Weights of a small transformer language model: MLP 192 ReGLU, rotary positions.
Each number is 128 + 32 x the weight over the matrix's rms, rounded and kept within 0 to 255. Layers, rows and columns count from 0.

# layer 7 attention value, 64x64, rms 1.15, rows 55-63, columns 0-63
[[174 122 183 138 118 164  92  59 141 154  58 125 165 119  82 142 181 124 149 114 157 101 199 120 110 132 138 117 128 136  94 122 133 130 200 132  83 147  82 135 132 107 101 163  95 128 130 100  93 146  83 191 134 127 134  83 123 162  87 105 165  94 172 144]
 [ 71 183 123 184 138 120 172 158 123 134 143 137 123 166 104 139 147  89 127 158  90 137  66  69 112  82 130 124 125 111 112 122 103 189 131  84 144 165 164 148  99  94 152  95  89  96 137 123  99 160 139 136 151 177  84 151 134 141 122  74  93 140 150 104]
 [112 137 169 168 120  87 107 179 128 106 139 147 103  92 105 116 157 147 163 138 154  54 103  82 129 104 124 127 130 156 127 131 107 106  99 188 105 141 132  93  76 174 158  39 204 177  60 118 102 104 146 177 167 160 110 115 114 152 126 109 120 115 154 103]
 [ 88 128 142 184 109 179 133 176 181 120 163 179 154 163 113  15 121 131 105 127 136 118 105 114 155 158 139  80 159  99 122 105 109 129 109 106 136 133 165 145  95 138 152 144  93 121  54 124 120 143 171  83 131  97 131 103  97  98 133  95 152 153 111 111]
 [151 110 132 149 160 102 138 172 106 109 145 121 108 107 142 122 153 129 130 115 131 116 130  96 105 133 104 149 143 150 124 174 166  67 100 119 122 123  95 160 118 102 104 117 149  90 110 166 143 137  90 102 107 185 128 182 161 136 163 116  92  98 117 136]
 [ 75 168 111 106 113 142  98 159 122  85 149 131 143 126 152 178 129 182 123 149 128 159 142 100  92 112 123  74 142  95 170  58 160 132 122 119 173 121 126 144 123 158  70 110 145 165 171 102 138 165 116  75 143 105 112  28 134 107 109 191 166 138 143 115]
 [103 195 155 127 142 137 141 140 119 136  98 157 124  92  76 127 101  93 111  95 128 164 141 103  86 165 180 165  98 156 162 117 125 173 130 174  77 121  89 113  93 134 125 205 142 156 116 116 139  77 114 179 117 120  98 104 133 124 105 135 187 136  82 171]
 [118 119  98 146  69 106 120 179 211 131  73 169 153  98 102  67 194 140 132  92 185 100 100 142 195 121 118 103 145 135 167 147  85 160 133 108 134 157 110  93 156 179 104  89 166 133 151  94 114 162 149 154  98 156 119  92 153 129 111 124 134 115 105 153]
 [122 154 182 121 134 122 109  36  91 134 177 114 158 135 108 118 134  60 140 192 172  97 110 142 191 133 110 201 153 112 137  95 142 112 128 176 136 124 108 126 151 198 106 144  81 140 136 103  95 124 188 101 128 132 133  96  69 112 162 115 116 150 118 117]]
# layer 7 attention output (transposed), 128x64, rms 0.873, rows 55-63,119-127, columns 0-63
[[147 117 105 159 151 116 125 131 154 144 132 142 137 181 115 133 119 122 136 125 108 114 156 134 161 104 123 100 133 120 122 127 142 139 143 149 122 131 147 138 126 133 116 118 148 139 147 102 132 112 117 145 123 130 124 113 114 123 120 124 164 153 159 122]
 [160 114 138 121 133 112 106 122 115 134 113 135 124 124 105 106 121 134 115 138 141 131 118  97 125 146  90 151 131 114 175 147 147 169 147 114 140 118 110 118 105 113 143 147 127 128 153 109 144 121 128 132 133 134 124 146 118  71 128 131 116 140 127 116]
 [143 155 125 149 114 167 138 126 102 124 128 127 117 109 176 127 128 173 187 142 161 124  96 131 156 141 144 119 136 145 123 144  95 122 142 136 133 119 100 122 125 130 103 112 134 145 135 149 127 116 157 124 129 146 161 133 116 178 121 126 150 102 130 143]
 [ 86 124 132 122  97 120 126 124 116 140 144 110 118 121 146 103 131 118 149 152 121 147 106 130  89 160 106 116 139 147 131 125 117 152 118 106 146 124 126 167 124  99 114 139 126 128 115 149 130 110 139 124 115 119 130 119 133 132 120 134 102 118 146 129]
 [128 118 140 114 127 129 125 136 161 151 115 102 125 123 138 114 128 130 142 129 119 150 107 126 131 123 126 122 130 118 142  99 115 104 119 113 115 121 110 108 142 126 111 128 118 134 165 123 133 142 139 143 179 143 123 164 162 110 142 126 140 106 110 129]
 [155 110 142 123 138 146 137 123 154 127 120 121 142 137 130 112 126 112  83 149 134 140 150 124  96 100 110 123 161 121 130 130 142 138 106 149 137 101 110 128 107 116 140 143 137 145 170 119 164 135 126 154 142 132 115 121 124  85 122 125 128 113 146 116]
 [ 98 153 118 161 136 113 123  93 120 107 133 155 114 128 131 154 137 117 135 120 138 133 143 141 132 136 119 118  87 135 118  83 131 141 135 161 100 161 139 153 189 146 122 118 148 116  96 141 111  97 111 120 114 120 142 129 134 158 114 122 153 141 149 125]
 [131 115 119 133 135 131 122 143 117 129 154 144 135 165 154 102 108 140 137 116 134 138 114 121 143  95 122 127 152 115 135 139 139 108 143 139 130 104 129 152 120 127  98 113 135 121 159 128 149 108 165 115 149 163 116 108 110 125 142  95 153 117 156 139]
 [121 129 135 131 128 121 136 128 122 136 114 121 149 103 133 144 125 123 143 104 126  97 121 133 132 163 136 141 125 145 109 119 115 140 113 119 128 145 113 142 136 124 113 126  90 125 110  84  95 129 126 133  97 122 115 125 115 167 136 133 127 129 100 120]
 [106  93 143  60 102 162 168 132 187 134 123 102  68  75 164 115 158 114  96  30 136 148  84 151  78 101 118 226 160 166 148 117 146 207 123 125  39  96  59 181  90 153 153 138  93 133 107 172 141 217 138 131 172  99 155 149 222 166 110 155 147  63 104 169]
 [124 133  46 135 144  67 137 100 167 129 140  79 128  98 114 175  83 114 147 114 125 151 166 184 117 170 190 112 151  93  94 137  69  26 110 179 107 169 142 138 113 183 123 111  80 124 129 108 115 156 130 224 108 106  16 175 124 147  82 187 152 188  92 116]
 [125 106  71  90 131  90 151 137 139 187 182 138  93  92  96 184 137 128 151  79 110 176 161 167 149  46  94 122 111 112 137  99  93 226  38  36 140 170 219 123 171 116 110 148 193 182  74 145 149 115 111 136  70  90 123 112  99 153  77 102 119 152 155 127]
 [ 93  84 113 138 140 109 124 140 218 137 138 219 112 134 160 101 134 161 177 115 151 109 156 143 168  99 236 118  43 154 122  97 160 111 130 180 162 180 107  63 228 134 129  91 129 109 132  81 109 168  69 115  78 164  51  84 117 122 162 158  55 191  82 132]
 [152  96 106 140 189 157 136 123  22 133 148 164 182 171 109 111 107 110 112  88 118  77 189 120 103 150  59 110 179 125  78 147  67 120 159 126 110 134 150  51 162 136 114 154 134 144 143 186 139 107 122 103  91 154 147 132 153 139  53 107 129 119 176  97]
 [ 91 177 175 134 119   0  54 173  60 168 160 100  92 132  82 109 116 233 139 154 156 195 135  60 115 110 153 102 103 129 203 134 123 127 183 106 142  80 140 146 158 170  99  71 124 115  79  62 118 137  89 104  89  49 132 140 199 145 177 190 155 144 117 135]
 [163  82 149  95 118 121 134 132 182 144 184  76 159  94  93 113  89 151 143  87 118 141 140 201 102 129 163 141 116 152 114 183 139 170 104  23 190  85  54 222  89  43 152 146 156 148 125 113 136 185 126 127 125  70  75 108 131 107 161 168  90  74 143 135]
 [113 145 196  85 151 203 114 120 145 106  54 164  76 121 116 160 151 142 157 100 173 142 171 139 120 123 117  83  18 193 136 123  64 192 116 134  87  84 161 100 126 162 150 176 223 129  52 124  85 173  56 208 101  87 170 137  66 112 109 134 110 144  89  75]
 [ 95 129 109 173  54  81 107 183 192 109 110 183  82  92  87 125 213 113 102 226 111 146 116 128 130 139 165 151  94  90 127  49 152 108 127 138 127 103 149 113 160  92 209 100 173 112 214 235 145 152 135  78 215  42 176 128 125 106  91  89  30 128 139 150]]
# layer 7 MLP gate, 192x64, rms 0.549, rows 0-7, columns 0-63
[[121 152 115 153  85 121 107 102 157  57 159 127 139 177 157 109 140 149 120 134  99  75 115 140 133 161 157 155 154  67 167 124 132 106  61  81 163 103 143 140 199 132  99 144 133 161 155  99 161 180 105  82 130 146 124 128 145 156 106  89 117  73 135 129]
 [114  91  65 103 182  93 112 122 103  66 151 156 108  93 129 106 127  65 133 155 144 141 142 186  67 118 123 124 126 113 114 147 172 131 150 166 130 124 126 142 121 100  89 181 106 139 126  42 144 206 124 131 147 145 168 115 129  86 134 116 103 131 195 175]
 [ 99 102 122  82 162  90 120 202 142 106 171 126 164  96 128  44 115  97  69 118  98 138 101 143 149  88 181 173 143 147 144 121 124 125 126 181  78 169 128 114 116 136 147 106  92  86 164  77 132  85 150 108  99 116  82 148 137 179 125 117 157 166 108  84]
 [114  86 145  79 114 150  72 145 143 144 100 148 130 152 131  75 119 111 201 139  73 130 157 104 101 109 132  94 166 132 134 131 176 111 131 117 124 155 187 120  69 132 133  45 165 130 159 186 107 155  94  71  94 171 108 151 159 147 146 148 136  92 149 160]
 [133 120 137  87 139 159  52 132 166  61  93 175  42 151 121 160 139  83 144 152  86 114 151 152 132 164 165 120  47 116 151 162 115 154 127 138 120 164 109 132 129 130 156 154 112 121 174 101 154 152 144 143  88 191 151 105 152 133 104  82 105 156 134 172]
 [117 160  78 147 117  87 139 173  88 100 151 127 117 131 183  98 126 131  77 149 119 163 139  83 144 145 172 144 161 124 132 117 121  97 119 117 124 163 128 122 104  66 176 150 119 183 117 124 149 101 173  66  82 202 172 131 144 133 141 147 175  62 129  91]
 [146 142 142 136 127  86 126 155 103 182 226 142 132 118 170  97 125 130  88 146  69 139 113  76 166  86 167 121 123 123  77 126 104 129 131  97 127  71 132 122 160  97 161 147 118 107  67  87 134 131 102 108 131 137  93 139  78 195 128 145 115 120 176 108]
 [153 159 151 154  73 131 134  64 143 119 118 122 151 117 103 113 151 124  79 100 103 165 164 126 137  91 198 110 149 131 173 137 141 119 132 103 125 149 106 148 192 121 154 144 160 153 114 116 146 109  98 151  56 151 134 168 119 148  44 178 112  91 136 136]]
# layer 7 MLP up, 192x64, rms 0.585, rows 0-6, columns 0-63
[[136 108 126 164 112  98  97 136 134 103 131 159 142 109 150 167 119 124 135 143 140 167  77 130 119 120 153  38 145 147 119 173 107 125  91  90 142 109 112  54 124  79  91 131  42 120 176 128 136 108 144 160 152 126 144 122 134 153 148 160 107 147 121 100]
 [ 88 137 145 106 182  89 137 199 126 147 156 151 118  97 124 141 141 134  97 107 101 128  95 108 164  90  57 139 138 167 147 136 136  61 118 173 101  49 106 131 160 147 110 112 174 115 177 107 106 179 115 114 156 121 127 120 190 111  81  87 134 116 140 147]
 [115 169 126 117 118 166  44 138 128 163 128 158  73 112 143 155  88  66 147 119 177 159 107 125 119 121  89 110 100 165 164 123 129 104 104 183 118  98 144 101 133 139 105 123 125  72 121 151 189 151 119 149 156 184  94 106 121 121 150 135 150 140 110 182]
 [133 146 116 165 172 146 187  74 146 111 169  74 107 143 132 148 116 161  96 195 150 159  86 128 115 196  90 101  97 137 145 139 112 173 125 158 115 135  87  97 199  75 106 129  77 153 115  82 141  74 159 143 153  81 149 109 107 125 199 119 123 106 161 119]
 [155 136 114 126 206  88 152  81 108 216 158 131 127 112 129 149 151 119 113  87 150  84  87 107 119 110  78 150 201 156  74 131 157 102 128 115 142  64 105 141 158 138 128 150 161  80 160 135 141 129  79 102 134 114  97 149 117 118 137 124 115 133 126 128]
 [121  69 139 104 105  93  62 133 156  89 131 138 175 116 182 180 120 120 130 107 150 115 149 108 146 119 168 105 181 162 128 145 123 145 173 120  90 113 134  76  89 115 163 125 138 128 195 134 112 106 120 146  93 121 110 140 171 146 125 187 142 118 112 100]
 [122  82 121 148  89 127 101 103 128 131 137  86 158 136 133 125  94  96 137 152 147 221 159 160 153 162 123 144 104 148  89 142 144 163 114 102 149 135 156 115 122 121 176 159 123 117  93 128 114 125  82  61  83 152 113  79 118 112 125 145 111 180 152 106]]
# layer 7 MLP down (transposed), 192x64, rms 0.569, rows 0-6, columns 0-63
[[141 110 128 120  63 133  62  74 145  65 165 142 121 162 124 146 153 135 116  99 164 115  76 139 130 137 156 134  92 135 151 102 123 144 219 188 117 104 148 148 129 141 128 147 129 131 106 139 132 195 138 117 140 148 198 161 128 125 166 109 132 157 136 156]
 [139 118 102 131 161 114  81  94  99  86 115 150  87 127 129 176  87 108 128 129 116 155 113 138  98 160 181 119 153 142 110 148  54 178 104 154 160 125 138 140 134  92 125 127 150 168 122 126  31  90 132 161  94 145 111  97 175 132 194 112  47 173 126  98]
 [159  95 138 144 160  43 112 146 118  96 121 119 136  97  82 158 137  91 143 129 153 146 111  92 157 189 108 122 182 147 157 139 133 120 151 101  87 145 127  87 107 129  65 161 123 123 116 152 122 106 189 154 137 122  87  82 117 135 108 156 157 171 117 151]
 [164 136 144 152 192  95  95  40  80 149  91 134 124 134 145 132 136 161  83  73 111  91 132  65  82 110 184 147 118 103 177 119 175 170 128 190 119  92 108 117 121 107 197 158  99 176 108 145 102 119 134 120 117 163 151 144 108  68 108 144 104 159 133 132]
 [157 124 112 117 139 112 192  91 186 110 214 110 130  44 105 157 167 122 144 113 162 135 119 198 104 139 125 111 167 129 173 114 144  87 159 127 133 126 131 111 133 149 140 101 127 159 165 164 130 139 118 126  99 181 146 103 132 161 143 148  77 185 113 120]
 [143 156 155 135 147 142 146 129 158 118 162 144  90 103  80 173 126 116 161  61 117 135 131 135  86 125 152 102 107  75 103 104 142 111 104 123 110 125 127 146 115 159  94 100 137 140  81 154  96 162  85  68 193  86 150 158  63 145 168 104 114  75 135  89]
 [136  88 151 120 121  89 138 156 122 159 152 139  76 135 169 123 117 177 100 158 140 161  48 100 132  47 106 135 164 113  86 136 111 113 157 166 109 117 117  92 162 134 125 169 121 113 151 134 157 140 164 132 185 126 114 132  68  62 116 159 107 174 132 148]]